python train.py --attn_scale=0.126 --tie_embeddings="early" --extras=["local attention windows", "shifted keys", "gated attention", "exclusive self-attention", "attention sinks", "value embeddings", "a smear gate", "an embedding shortcut", "capped logits"] --init_std_qkv=0.0312 --init_std_down=0.00779 --beta2=0.95 --lr_head=0.00707 --decay_shape="cos" --dataset="wikipedia_en"
Each number is 128 + 32 x the weight over its row's rms, rounded and kept within 0 to 255. Layers, rows and columns count from 0. The size above them is the row's rms in percent of the matrix's.

# layer 3 MLP down (transposed), 1280x256, rms 0.0725, rows 1141-1193, columns 0-63
size [101 101  97  98 101 101 106 101  99  93  99  91 106  96  96  95 106  97 106  96  99 102 103  98  99  97  88 106  95  96  94  98 106 102  98  98 105  95  94  98  99 102 101 102 104 106 101 100  94  91  98  91  89]
[[146 134 127  94  87 115 136 166  96 165  90 120 132 128 131  48 132  80 156 171  70 148 126 160 129 182 198 155 119 159 119 113 137 137 118 128  84 145 175  59  87 111 113 146  91 164 171 155 141 152 167 136 129 158  88 138 140 151 135  60 165 151 154 174]
 [124  91 145 159 184 139 125 130 136 100  94 169  92 115 125 164 162 135  99  85 130 103 127 144 162 191 161 107 164 206 109 121 116 117 119 166 168 146 143 167  73 119 116 120 112  91 113 152 115 128 166 115 119 100 163  76 164 141 104 192  57 154 152  98]
 [126 163 133 188 151 125 143 110 107 173 120 146 195 170 134 126 114 141 175 185 185 115  67 166 119 155 138 126 153 131 127 173 161 125 131  85  97 113 163 128  98 106 118 134 147  37  86 107 106 142 142 115 149 100 116 132  96 123 109  89  91 139 138 107]
 [125  95 119  99 104 144  87 133 120 102 132 131 142 165 136  86 129 137 144 115  96 141 156 125 100  98 106  83 138 120 188  59 121 126 176 141 118 123  70 127 178 133 141  90 143 104 154 186 144  84 153 192 105 135 164 159 114  99  93 141 117 151 123 131]
 [110 115 138 139 132  71 140 155 134 157 101 124 148 153 204  83 123 136 115 188 160  98 115 180 102 202 163 149 162 164 128  99 118  97 154 114 156 125 161  71 159 108 140 142 118 132  73 133 148 114 130 120 192  63 153 163 124 105 133 160 157 143 121 101]
 [102 143  78 102 144  97 130 105 159 105 103 138 182  82 115 147 156 109 115 102 111 137 183  98 147 157 153  89 137 153 121 116 147 115 123 118 125  98 133 141 155 137 136  76 113 139 135 122 174 145  71  60 196 121 118  97 159 102 194 194 132  88  97  98]
 [116 111  85 130 103 136 167 117  79 151 142 139 189  96 125 112  87 135 214  53 169 151 161 103 116 154  88 107 134 129 158 109 107 167 138 183  97 145 105  86 134 115 124 155  60 111 137 151  96 128  84 125 105 164 106 202 120  71 104 137 144 165 130  86]
 [166 160  87 127 127 174 122 123 137 103  96 152  43 144 123 139 136 109 167 142 132  63 155 107 111 149 104 122 174  82 133 177  90 126 153 123 130 149  87 114  40 154 119  94 156 154 124  96 109 114 127 108 123  95 195 168 146 116  92 125 137  87 151 123]
 [108 154 117 158 148  98 110 133 115 151 124 132  85 113 118 161 107 106  91 108 129 161 149 155  95 107 181 141  58 131 112 133 173 144 170  94 187  70 106 133 106 142 147 170 196  99 138 132 173 152  97 184 106 178 113  98 166 116  83  60 126 102 155  97]
 [167 151 132 102 145 138 125 120 121 159 142 106 101 133 116 170  53 120 137 104 107 158  80 130 143 116 132 120 146 178  82 140 131 116 136 187 149 116 148 184 144  99 152 155 123 164 122  46 124 120  92 107 162 140 147 117 164 125 142 134 149 111 127 125]
 [137 138 129 148 119 134 101  71 151 127 160  94 111 141 120 170 128 130 109 179 139 139 137 130 157 110 153 164 108 142 113 125 143 102 161 144 150 167 114 136 226 149 152 102  94 207 130 218  70 120 130  83  95 136  64 118  73 141 196 137 131 165  67 121]
 [135  97 136 100  86 140 120 121 124 148 142  98 128 152 188 117  99  90 175 148 122 120 148 119 186  57 132  99 149  96 124 156 175  98 137 160 176 134  66 140 103  89  58 130 149 157 158 103 118  49 115 133  84 122 170 130 107 115 126 132 132 125 150  54]
 [ 99 142 119 116 130 148 154 124 141 162 145 175 109 147 162 102 166 143 121 141 120 144 146  97 122 151 164 106 125  92 143 120  78  84 206 109 102  94 149 154 173 104  71 136 139  76  96 150 169 211  76  83  91 120  96 100 157  94 103 109  95 101 101  92]
 [137 122  79 145 127 190 116 171 136  80 177  94 138  97 131 159 149 193 126 205 117 112  78 119 136 119 115 124 132  81 101 149 119 124  83  85 178 143 128  97 145 134 107 155  77 136 118  61 140  90 103 149  67  86 133 148 159 153 131 124 126 117 128 101]
 [104  95 127  68  80 175 107 151 132 101 122  89 158 151 120 155 127 121 175 119 182 146 125 175 155 102 134 142 177 138  64 138 124  64 113 103 144  85 121 131  91 102  77 189 172 110 126 124 125 140  85 115 136 116 123 143  89 140 115 167 100  70  95 109]
 [128 162 157 115 103 113 121 128  96 151 126 113 149 104 117 136 122 192 125 170 128 139 107 132  96 130 156 173 107 104 145 168 155 144 170  98 143 132 110 203 112 115 167 108 139 110 126 154 115 144 182 148 121  89 155 196 144 108 150  94 159 103 115  90]
 [136 143 123 130 125 149 142 136  82  81 147 108 113 172 133 117 103 102 144  59 137 162 126 121 121  63 152 112 166 168 153 202 126 111 161 158 212 153 128  76  85  67 106 180 139 175 160 105 189 129 150  92 185 122 131 105  83 120 135 113 122 162  86 157]
 [ 84 104  72 188 131 118 121 121 120  94 154  76 140 169 124 120 148 108 156 124 181 128 160 145 136 162 107 170  97 138 127 156 173 120 101 112 108 153 137 128 116 170 104 159 119 109  60  99 130 100 149 125 142 134 136 103 113 209 124 171 168 126 169 156]
 [184 121 195 166 117 166 132 117 174 120 152 127  91 124 115 115 142 132 150 138 154 186 122 144 141 101 198  37 163 103 120 131  79 182  81  69 149 124 125 144 159 181 185  73  98 186 102 116 105 105 147 169  78 128 103 101 162 162 152 188 101 108 118 128]
 [107  98 132  87 160  98 117 178 124 106  95 102  97 132 160 130 158 204 120 121  90 103 136 103 164 179  77 112  78 128 109 126 130 125 129 174 141 137 128 100 130 108  69 181 124 131  75 152 125  81 130 101 114 106  98  76 129 125  85 116 108 128 186 124]
 [199 184 107 116 143 100 103  98 136 102 164 146 145 143  97 140 109 127 120 163 124 114 108 172 111 136 136  95 114  89 141  97 126 123  84  95 166 112 181 163  73 119 128  96 137 100 132 175 116 169 143 125 113 167 133 123  82 184 110 133 111 121 105 128]
 [156 165  94 148 151 138 126  98 111 154 135 125  91 131 154 131 137 154  89  56 117 165 174 149 160  86 106 138 195  98 130 137 150 125 118 155  86  67 120 105 128 139 116 125 140 119 184 157  93 126 100 118 152 161  91 133 163  84  82 164 154 173 141 140]
 [124  97 120 115 108 113 121 167 141 128 138 123  57 201 116 140 158 129 129 183 158  97  81 183 162 177 137 174 111 153 167 106 166 131  98 138 144 118 138 148 133 184 149  60  72 126 114 112 177 116 110 131 141 130  88 136 179 107 100 161  91 105  85 136]
 [ 54 130 143 158  87 144 142 147 115 155 163  97 157 156 115 167  74 134 141  89 159  57 147 186 136  68 126 137  69 104 152 153  96  58 172 134 149 156 120 120 101  49 133 172 143 117 161 132 168 155 129 105 149 149 133 114 130 163 122 127  73 176 169 130]
 [125 121 132 102 136  88 157  92 136 145 132 116 173 127  88 137 153 142 131 196 103 128 111 109 151 107 118 186 124 141  73  93 171  94 123 125 128 141 131 131 180 146 127 197 159 159 124 156  78 158 142 187 148 113 116  99 124 156 106 150 107 121 131  68]
 [144 106 197  78 140 135 106 134 165 102  53 111 198 178 142  95 136 175 120 146 144 120 131 108 106 109  74 101 135 134 139 139 109 183 122 134 114 120  97 151 134 110 159 118 131 121 149 147 157 101 184 122 107  81 184  63  99 135 122 126 100 149  96 113]
 [134 106 160  62 111 119 115 127 100  75  40 141 155 157 145 148 132 109 187 116 119 142  83 127 154  97 131 144 152 167 173 147 133 142 135 159  72 168 133 124 200 156 110  87  85 123 114 131 151 107 150  89  78 145 120  87 187 134  15 128 123 110  93 139]
 [ 94  97 122 194 132 101 140 114  91 113 149 117 112 126 122  73  91  59  88 114 169 134 141 167 142 116  71 119 118 149 166 141  91 159 113 111 167 100 121 119 136 153 154 123  98 119 106 104  93 190 113 137 137 122 215 133 112 145 187 124 143 170 143 146]
 [152 105 136 141 165 136 154 123 170 154  82 185 142 148 130 124 147 121 178 114 136 179  85 102 131  92  82 122 144 118 112 109 175 157  98 151 132 120 132 138 105 128 119 113 174 142 145 158 134  94 142 117 122  97 139 123 216 104 176 160 115  88 148 156]
 [129 166 155 121 163 119 117 109 129 142 148  94 141  49 153 133 141 132 164 120 139 104  99 131 156 189 151 151 111 103 181 150 111  93  75 154  97 119  86 120  97 210 140 139 149 139 133 118 117  86  95 153 156 151 113 175 134 120 202 153 134 154 135 158]
 [146  64 106 158  73  83  73 133 146 132 140 118 150 119  90 137 129 106 152 135 144 157 126 135 147  99 147 149 116  97 155  94 161  82 124 133 101 149  35 108 141 139 137 146 141 190 128 148 165  95 157 184 119 137 169 133 134 148 130  88 144 164 117  94]
 [175  97 149 112 126 111  73 154 122 126 159 111 122 137 151 102 116 139 121 145  95 116 154  49 114 130 142 125 164 127 171 124 138 101 120 164  85 148 171 140  83 123 159 141 170 155 157 140  99 126 146 110 136  87 194 153 126  97 147 139 150 113  45 125]
 [143 146 174 124 166  82 106 150 180 140  89 181 152  43 135 100 141 106 140  78 111 128 104  99 118 130  92 142  97 176 140  87 151 127 124 159  82  88 151 119 140 158 119 188  85 164 222 189 118 145 159 123 104  64 131 150  69 143 144 107 175 199 110 113]
 [127 126 168 125 161 141 117 149 119 166 163 120 120 136 121 162 155  87 192 115 171 153  90  98 122 110 180 156 115 149 118 171 112 152 126 127 175 141 182 220 164 129  82 101 115 130 113  54 119 132 159 180 174 136 129 116 106 145 101  99 174 158 161 120]
 [167  62 140 119 130 133 132 163  94 171 128 136 105  71 170 156 145  98 104  97 130 141  95  75 165 110 104 160 112 146  70 183  87 109 143 119 133 126 103 155  96 120 207 114 148  98  68 139  57 144 114 103  79 151 116 133 140 126 185 141 104 103  73  75]
 [196  97 139 122 147 168  97 125 128 143 117 106  97 150 140 118 157 156 152 142 167 141 154  86 127 111 105  93 118 114 146 108 125 145 102 112  83 104 138 105 173 168 186 159 130 164 110 164 128  68 166 124 141 145 122 143 152 168  81 148 146 126  99 121]
 [175 137  99 140  75 153 118  95  81 114 139 122 103 113 145 177 120 150 131 121  66 103 142 132 181 111  96  97  92 127  98 108  72 109 179 162 183 120 166 159 133  88  96 144 109 115 102 111 127 170 146 124 117 107 139 135 111 154 170 162 153 181 107  91]
 [115  84 173 138 124  60 104 133 169 117 112 120 128 142 148 108  98 145 156 114 180 108 155 117  88 114  90 108 176 134 116  65 129  90 129  61 141 132 132 116 147 151 152 100 148 130  82 166 124 155  92 148 111 138 116 185 152 166  95 102 123 112 145 135]
 [130 110 153 119 100 135  77 107 121  65  96  95 121  95  90 110 141  73 138 105 111 103  68 132 161 205  88 113 103 114  38 142 129 123 132 122 110 123 154  56 116 159 121 169 142 125 158 146 116  73  94 118 111 125 172 117  92 125 131 176  76  84 108 156]
 [113 127 106 199 141 143 156  67 124 121  99  99 143 157  84 217 158 186 133  49 119 191 120 135 167  96 181 169 143 120 153 148 127  45 155 161 132 109 142 151 138 129 139 103 130  83 172 146 163 189 127 158  85 112 161 124 163 160 103 168 106 158 133 102]
 [118 102 214 133 168 139 137 124 110 148 165 187 160 118 123 120 107  91 212 143 141 142 103  93 132 148 124  95 163 156 101 167 155 160 138 136 137  66 179 144 100 197 137 166  67 104 108 129 127 114 149 129  68 131 113 145 186 106 139 158 116  63 129  85]
 [ 80  87 120 152 158  96 130 157 164 131  91  26 118 148 115 108  56  81 139  52  98 147 182 150 142 133 136 152  84 152  97 153  90  82  61 155 134 145 179 117 170 190 170 107 151 144  64  81 141  90 177 130 157 107 159 113 147 136 120 112 171 113 174  78]
 [127  82 161 160 136 120 152 179 140 129 121 142 142  93 128 109 168 116 157  91 116 107  78 142 119 119  64 136 119 138 110 111 179 139 126  58 137 169 136 120 147 143 130 154 134 117 155  98 111  82 121 163 175 128 140 146 139 155 125  96 177 129 106 125]
 [127 119 134 157 124 152 148 174 106  62 113 172 135 113 157 169 135  98 167  81 151 115 171 151 184  72 144 102 132 141 130 152 113 107 160  65 128 116 110 126 107 130  41 130  74 132 135 164 140 151 107 119 121 121 131 126  82 104 145 158 155 108 106 155]
 [138 163 141 112 149 104 129 113 171 115 161 156 105 130 151 107 152 113  77 113 161 116 169 120 103 152 151 132 116 140 120 164 171 141 185 135 130 133 113  89 129 133 104 135 102 132 177 139 160 184 155 143 132 116 139 169 122 149 123 131  72 170 135 171]
 [102 148 145 120 152 118 129  88  86 101 100 128 108 112 118 173  55 133 132 127  98 153  87 177 185 145 141 116 171 119  59 173  96 122 110 125 138 199 119 176 133 135  90  99 135  73 150 136 145 107 171  68 122 152 142  99 134 130 120 161 180 136 202  97]
 [110  90 124  94 145 109 179 131 156 104 108 150 161 111 143  70 111 102 108 145 111 153 187 143 150 152 118 135 174  80 165  95 160 128 134 116 140  46 181 147 190 110 110 170 173 162 128 159 149 158 150 114 157 103 199  75 157 121  93 130  97 110 128  72]
 [ 87 143 147 129 135 183 140 101 154  87 167 132 155 143  90 141 199 185  99 173  77 128 126  76 140 148 137 126  66 104 123 161 138 133 170 133  97  91  79 137  87 110 110 161 163 128 147  96  69 152 113 146 135 165 128 149  96  94 143 165 109 103 139 119]
 [146 139 110 117  98  93 152 200  67  80 145 122 123 131 106  83 135  86 175  93  91  93 116 149 155 154 134 114 121 107 120 137 108 111  76 120 192 111  85 133  92 139 150 192 168 108 100 127 139 122 101  73 143 101 157  93 118 185 166 161 157 142 143 145]
 [123 162 114  94 169 160 120 151 119  94 163 125 107 182 127 179 141 124 177 220 137  96 138 159 137  67 146 133 138 150 162 138 166 121 131 166 146 100 141  56 150 125 127 146 112 105 142 130 109 134 111 194  81 128 199 172  94 152 115 176 169 105 150 137]
 [105 187  73 103  93 174 155  94  57 131 124 103  79 106 156  73 114 119 137 100 107  98 160 149 140 121 113 167 104 115 112 154 100  53 194 112 171 154 149 112  95 182 106  71 159 138 172  77 136 175 116 110 131  87 144 178 128 140 196  97 137 138 119 145]
 [129 149  66 132 115  96 141 158 158 173 142 145 160 127 103 131 103 137 144 168 104  70 124 155 121 144 118 114 144 112  99 147 121 135  94 154 129 108 148 119 101 145 204 167 127 121 121 107 134 182 137 146 120 120 105 159 104 143 144 118 178  48 103  58]
 [160 188  57 104  85 170 114 155 122 145 163  94 123 120 129 189  70 123 124  94  90 144  37 105 127 101 115 117  91 121 115 105 119 126 152 156 138  58 125  88 134  64  64 122 171 152 155 100 102  58  84 162 115 159 110 147 105 147 124 135 124 111 142  92]]
# layer 3 MLP up, 1280x256, rms 0.0777, rows 1142-1193, columns 0-63
size [105  98  98 103  98 106  97  95  96  99  87 108  98  98  97 106  99 106  87  99 102  99 101  98  95  87 106  93  98  98  96 101 103 103  97 108 100  99 102 100 104  99 102 104 108 102 103  98  94  99  91  96]
[[144 107 122 153  94  88 135 130 181 116 154 133 106 131  97  89 158 153 119 121 125 151 134 122  87 107 133 134 148 147 109 106 106 130 148  94  69 115 111  90 118 118 136 102 141 120 181 134  96 138 185 118 175 154  88  77 147 146 162  73 155 137 165 140]
 [150  95 131 117  68 120 132  94 172  90 175 131 128 150  76 119 150 191 106 135  64 177 147 105 126 123  79 102 143 149  85  94 100 131 194 101 168 156 149 128 114  98 143 165  96  99 144 105 177 176 111 124 134 180 124 119  72 104 166 163 173 128 178 187]
 [156 106 112 166 109 123 134 146 123 135 164 151 142 126 135 167 135  97 108 149 110 163 157 108 150 123 140 132 153 127 129 144 135 107 164 110 106 177 119 167  74 173 117 125 155 112 106 117 112 133  87 168 119 139 107 166 126 159  91  99 138 141 142 193]
 [175  89 139 126  79 102  92 127 123 143 157 110 116  96 125 107 131 148  94 177 157  85 222 138 189 126 112 101 162  99 146 102  96  87 148 144  86 200 172 168 136 137 105 100 139 151 116 182 182 194 172 116 133 145 152 100 143 121 112 120  65  69 134 171]
 [171 129 124 146 122 113 117 136 176 124 165 127 166 139 145 107 142 112 147 203 126  63  79 149 138 142 103 123  59 100 137 144 163  68 129  87  91 156 131 137 140  61 112 139 115 105 172 135 155 134 156 122 158 136 119 161 118 138 155 144 138 157 142  85]
 [127 102 130 127  84 133 136 119 135 130 145 115 117 145  97 127 105  78  62 144  86 166 178 127 149 116 122 108 116 162 168  75 156 132 194 144 120 142 123 125 122 130  96 121  84 113 131 131  65 105  60  72 105 110 192 108 131 157  95 113 163 107 176 134]
 [125 151 127 170 128 150 101  90 184 112 158 118  81 131 121 152 137 141 133 137  87  60 220 125 129 102 110 109 186  96 170 173 119  86 136 161  89 123  58 125  97  95 112 107  82 153 141 140 152 108 149  94 132  92 135 149  79 109 153 155 156 101 146  66]
 [ 76 165  89 185  97 124 162 114 116  92 105 121 118 115 134 117  99 111 133 127 147 136 121 150 134 128 111 155 114 184  57 133  90 156 140 112 100 129  96 149 101 128 141 125 124  74 198 120  90 162  97 170 143 155 166 142 125 141 182 108 168 140 107 157]
 [ 80 139 125 141  80 115 101 119 139 137 137 127  86 114 183 149  95 125  85 118 100 109 116 158 168 117 114 109 168 150 154 176 122 180 127  91 127 172 117 215 114 176 126 100  89 122 167 177 152 113 113 130 144 130 147 120 123 140  69  95 153  74 157 113]
 [121 133 143 109 138 101 113 101 160  95 125 194 133 164 158 128 126 110 129 129  62 132 114 113 104 104  87 151 110 129 122 159  70  82 142 161  99 186 116 142 153 124 163 145 110 137 135  56 115  98 129  66 121 179 130 116 118 121 157 119 121  86 116 133]
 [133 109  84 124 107 116 147  99  95 125 142 123 157  88 112  95  69  91 167 111 162  97 116 120 154 103 147 117 150 151 108 207  72 149 215  77 112  82 124 131  68 100 110 161  69  83 110 170 135 158  84  62 148 165 112 154 169 139 133 147 160 131 131 141]
 [107 171 102 152 105 152  78 103 140  61 150 129 123  95 118 126  88 118 103 131 115 188 163 132 117 127 144  87 167  83 150 116 135 135 161 136 163 145  96 174 109 112 162 159 107 132 114  99 208 128 134 129 148 111  68  96  91 117 156 111 169 133 164 128]
 [ 99 129  97 147 113 142 137 129  70 104 156 125  39 106 147 143 135 177  98 123 136  75 121 124 222 155 132  99  92 161 134 136 100 149 138 134 125 142 127 139 122 167  86  78  86 114 156 130 146 101 137 108 151 143 103  55 136 135 137  60 116  80 165 182]
 [144 128 132 132 143 118  51 121 101 107 136 158 111 124 122 129 124 131 114 212  71 105 130 137 162 188 169 122 130  96 157 162 134 100 108 174 167 106  87 131 160  75  78 154 142 137 119 127  99 146 113 172 100 156 107 115 104 101  86  68 145 156 126 117]
 [ 95  77 151 160 108 141  81 122 158  86 158 162 131 197 104 139 133 137 102 161  90 122 173 168 112 116 137 137  84 159 118 113  80 147 131  73 128 186 156 149 124 154 159  79 105 113 144 105 158 101 130 169 179 145 148 131 111 163 138 134 192 102 154 151]
 [125 115 109 158 102 140 117 102  97 126 126 110 140 173 122 159 150 122 104 151 100  69 174 117 188 110 133 144 158 111  96 164 108 123 137 100 122 115 156 123  80 160  79  97  92  84  86  91 107 147 171  72 170 142 162 130 128 141 119 134 196  72 152 151]
 [114 125  92 122 118 135 140  83 145 125 134 114 161 206 132 112 130 146 148 145 175 106 171 150 126 153  65 134 181 104 150 121 140 105 135 111 106 131 101 130 126  82 103 110 150 115  93  90 141 124 214 160 152 132 113 103 127 162  87 172 121 127 107 108]
 [ 62 114 111 143 101 148 149 145 141 108 143 149 147 177 121  89 123 138 124 143 147 105 146 111 135 105 116  94 124  99 158 155 104 108 112 157 141 182 121 117 151 216 122 198 115  72 143 117 150  82 149 132  73 140 124 170 144 153 116  92 132 175 153 172]
 [170 100 120 124 109 115  60 106 166 139 158 162 177 157  99 190  73 105 181 185  95 126 199 150 167 149  84 115 132 101 108 129 126 107 205 185  97 193  86 153 139 131 150 155 121  79 107 159 140 135  73 151  99 102 132  99 119 101 114  89 130 140 136 118]
 [ 58  75 137 112 101 159 127 116 137 119 115 140 147 103 128  91  88 155 109 134 125  85 113 133 127  99 177 142 178 108 131 113 126  92  66 139  87 167 160 113 167 155 127 165 102 116 201 173 162  88 120 165  96 111  85 112 125 121 112  90 170 130  99 124]
 [129 103  74 147 136 167 148 121 143 119 159 148 181 122 123 126  61 128 142 118 152 147 107 139 110 112  91 128 121 130  77 152 145 166 108 101 113 167 117 131 105 118  94  76 130 146 131 140 160  53 111 169 132 127 144 162 107 120 140 116 141  93 115 142]
 [112 161  96 167 151  62 165  86 141 102 169 183  96 140  91 136 150 136  79 150  96 149 144  61 133  93 131 147 146 153 134  90 163 125 138 132 112  75 104 167 132 178 157 201  97  84 100  90 111 119 138 137 151 152 109 152 136 126  83 138 142 103 106  54]
 [ 79 100  87 121 151 130  84 123 113 111 183 127 141 118 174 142 132 207 125 144 101 124 187 171 149 128 134 132 148 148 121 184 108  93 123 126  84 133 107 129  57 190 160 137 123 158  73 144 190 128 126 105 105 192 115 102 127 122 143 154 132 116 175 121]
 [120 147 117 161  98  87 124 140  83 113 132 120  93 102  82 162 119 119 142 190 117 122 171 134 152 118 144 177 154 119 142 116 117 123 132 116 117 153 128 162  82  88 174  51  84 165 126  98  97 124 170 116 131 158 156  51 116 124 112 110 120 154 111 143]
 [139 167 120 143 151 140 126 101 107  88 172 137 141 130 117 105 109  83 130 235 103 170 110 122  88 170 187 117  93  85  75 115 186 158 116 113 126 214 150 135  93  51 160 163  79 134 121 154 128 113 135  94 164 146  69 133 125 139  72 147 147 138 191  89]
 [122 121 157 143 152  28 106 103 123 138 127 151 140 143  98 129 173 120 139 141 131 160 161 122 148 154 103 127  79  80 150 125 124 180 173 139 141 126  33 166 129 111 109 139 140  54 122 146 136 134 168 184  92 133 111 125  96 135  86 152 126  63 115 117]
 [ 98 148 148 185 132  82 113  73 107 104 108 125 155 137 188  98 123 157 175 110 169 111 127 146 115 115  89 103 150  78  60 145 161 142 137 109 152 152  96 111  52  99 139 134 110 131 158 136 109 122 117  93 120 112 110 153 118 156 113 162 139 100 126 173]
 [121 182 187 136 134 140 122  80 173 147 116 170  92 139 122  88  88 143 117 153 151 125 149 109 119 159 176 138 133 163 106 187  86 122 151 139  72 151  77 161  87  57 168 138 122  83 167 190 136  87 151 108 165 146 142  79 157  90 162 129 140  69  85 161]
 [ 65 110  80 102  91  54 112 126 140 112 146 105 139 153  79  94 128 139 140 137  36 141 137 123 139 147 101  85 176  48 160 128 104  80 123 142 165 163 146 164 122 105  98  98  99 119 116 106 165 196 163  87  38 124 140 148 163 147 144 154 161  84 162 168]
 [152  81 131 164 118  63  74 116 120 115 129 137  88  99 106 145 134 121 156 131 155  55 123 112 115 140  71 152  71 126 103 148 146 126 105 122 143  84 173 191 128 148 155 118 120 155 153 137 141  96 123 101  99 162 152 115  92 118 100  76 142  66 120 108]
 [ 53 156 144 170 163 107 144  58 122 131 132 133 115 101 112  79 103 147 117 147 103 162 104 165 132  82 123  96 143 157 164 117 197 155 142 128 100 137 153 124 182 134 121 175 124 112 137 139 150 136 133  88 187 173 119  85 133  82  78 129 124  97 157  80]
 [148 150 127 198 135 173 168  96 154  81 111 187  93 103 156 137 179 194 201 136 148 140 140 127 167 133 107 123 151 111 118 129 102 182 190  93 117 144 119  80  77 151  87 123  92 100 116 125 122 125 102 123 103 120  78 117  88 122 138 161 165 138 109 159]
 [153  56  64 118 115  75 153 142 126 112 158 130  50 164  66  41 139 146 104 122  99 133 155 108 145 106 116 106 186 131 146 156 108 118 102 165 126 191 130 148  82 156 150 148 104 135  81 170 173 178 106 115 112 146 125 116  86 200 133  81 134 126 158 158]
 [165 112 103 136  80  70 103  76 160 117 119 135 116 157 149 128 145 124  91 134  78  78 164 111 199  74 172  96 105  94  69 102  74 165 100  82 145  93  99 141 140 137  90 141 109 130 154  79 151 144 130 156 140 138  84  81 140  61 102 111 155 118 164 144]
 [181 138  79 156  97 101 164 139 137  77 187 139 103 124 148 224 127 106 187 140 120  93 156 175 141 144 108 160 157 127 111  80 134  80  94 177  80  92  97 127 150 155 100 155 113 109 107 132 116 171  98 122 111  99 117 118 125  74  93  95 133 120 114 107]
 [ 97 175  74 104 142 166 140 133 154  97 255 121  70 135 125 124  55  97 112 146  82 109 183  96 148 117 119  81 133 132 137 123 105 101 156 129 129 146  78 140 110 111 139 149 119 175 108 120 143 130 141 148  76 164  44 142 134 161 160 175  94  95 156  77]
 [141  79 149  99 118 126 116 125 136 111 146 153 135 155 133 142 120 161 107 111 160  95 172 124 147 104  94 122 126  97 129  84  68  92 121 108 127 105  83  98  93 203 118 118 151 141 129 167 157 179 171 177 139 150 108 131 148 127 160 156 104  98 123 149]
 [119  99 158 183 177 140 133 127 133  58 179 134 123 141  77 136  80 152 131 128 159 121 194 161 131 142 124 110 138 131 117 153 159 150 139 106 104 157 157 105  82  96 167 115 126 170 128 153  89 110 110 131 155 115 125  81  81 120 134 119 138 141 167 105]
 [133  61 111 126 103 101 111 131 128 108 141 120  79 166 159 121 125 163 100 157 115  65 133 147 164 151  99 136 122 195 137 165 103 169  98 162 152 118 114 131 108 113 131 137  67 128 125  54 181 108 151 135 155 141  98 120 126 109  86 139 120 132 182 169]
 [133 131  65 117 108 115 116 124  90 120 145 104  80 151 126 158 141 114  99 121 134 119 127 147 186 154 131 108 145  81 186 156 122 139 149 107 114 159 173 127 114 113  94  97 153 174  61 109 114 214 145 124 127  81 120  94 162 152  99 102 174 141 156 161]
 [168  91 128 146  15  84 124 126 143 124 195 104  72 122  88 158  82  94  76 176  91 134 125 108 174 106 171  92 174  87 144 167 106 109  84 136 106 175 144 108 137  90 167  99 115 105 147 132 175 135 133 139  86 169 139  73 143 145 133 150 130 152 121 131]
 [148 126 131 174 116 108 117 122 110 126 121 165  99 154 128 120 130 106 143 220 113 145 136 133 126 140 123  95  97 196  96  92 105 126 156 131 146 131 163 163  81 145 130 101 116 117 147 110 160 121 116  88  64 113 101 163 147 151 138 151 144  50 137 163]
 [112 122 113 128 109 132 157 106 125 117 143 118 138 170 118  76 103 140 139 153  90  89 157 110 110 177 119 102 126  99 116 161  90  83 112 109 179 136 106 142 150 132 132 191 186 178 140 110  96 115 122  22 143 191 155  96 113 180 139 122 100 130 211 156]
 [ 74 173 134 138 135 132  58 129 123 135 123 209 169 129 107 124 114 136 171 131  88  90 158 122 101  39 156  71 127 121 126  96  82  95 141 123 122 180 181 128 129 147 138 131 145  89 111 132 163 168  93 168 106  92 126 109  81  92  29 175  85 116 156 165]
 [124 110 102 151 123 122 125 111 154 123 160 185 104 100 109  95 120 126 119 141  78 135 130 165 166 145  94  89 127 116 139 140  88 146 129 185  73 173 112 210 125 125  83 119 160 106 148 132  91 135 122 139 111 136 107 136 114 111  66 171  83 146  98 108]
 [142  96  49 140 138 133 107 140 137 133 130 123 121 151 145 116  51 120  62 111 141 165 215 182 140 125 156  93  64 189 179 127  92  91 108 124 121 139 163 124  98 106 108 171 152 110  70 112 107 106 125 136 100 140  99 176 120 131 177 155 104 110 117 117]
 [140  52 109 172 135 104 148 137  82 114 138 121  80 149  97 110  88 125 147 122 116 169 113 180 152  89  96 136 160 144  35 133  74 103 107 132 151 163 115 211 118 169 107 116 120 122  94 136 120  86 112  56 120  91  69  89  74 134 129 189 148 145 172 123]
 [144 149  96 134 133 148 135 122 133  98 150 128 144 159  72  89 123 107 179 107 108 143 128 143 107  92 139  87 165 130 171 148  77  76  93 136 109 104 146 184 120 136 152 141 144  81 143 102 127 214 109 124  98 169  98  97 148 184 137 132 134 152  83 110]
 [101 114 109 150 136  89  96 113  84 101 128 170  96 149 166 181 138 152 137 214 166  99 128 133 146 105  96 177 106 126 103 125 102 128 163 135 167 156 124 128  95 116 157  93 103  89 154 152  77 152  74 172 118 138 137 134 116 141 153 200 188  85 174 119]
 [122 185  75 174 155 115  58 128 146  94 165 219 114 106 108 127  55 110  92 115 109 126 179 141 116  72  93 165 119 124 183 146  82 112 100 125  84 111  97 167 152 131 123 101 138  89 101 123  98 129 102 160  95 146  84 127 137 151  96 150  85 124 161 145]
 [161 164 120 149 128 117  98 104 198 111 157 142  78 115 139 109  58 203 128 159  72 159 192 109 155 150  98 160  67 135 125 153 109 108 118 133 103  81 105 176 116  68 149  91 119 128  99 130 166 162  94  80 123 104 147 188 109 124 170 159 133  92 155  70]
 [188 195 141 137 107 129 110 138 124 116 109 127 109 131 153  57 117 153 163 146 184 133 150 123 105  65  88 109 128 117 134 160 181  98 167 208 141 123 114 120 128 213  90 110 126 102 163 155  92 118  86 113  71 132 120 120 120 123  84 103 111 131  78 153]]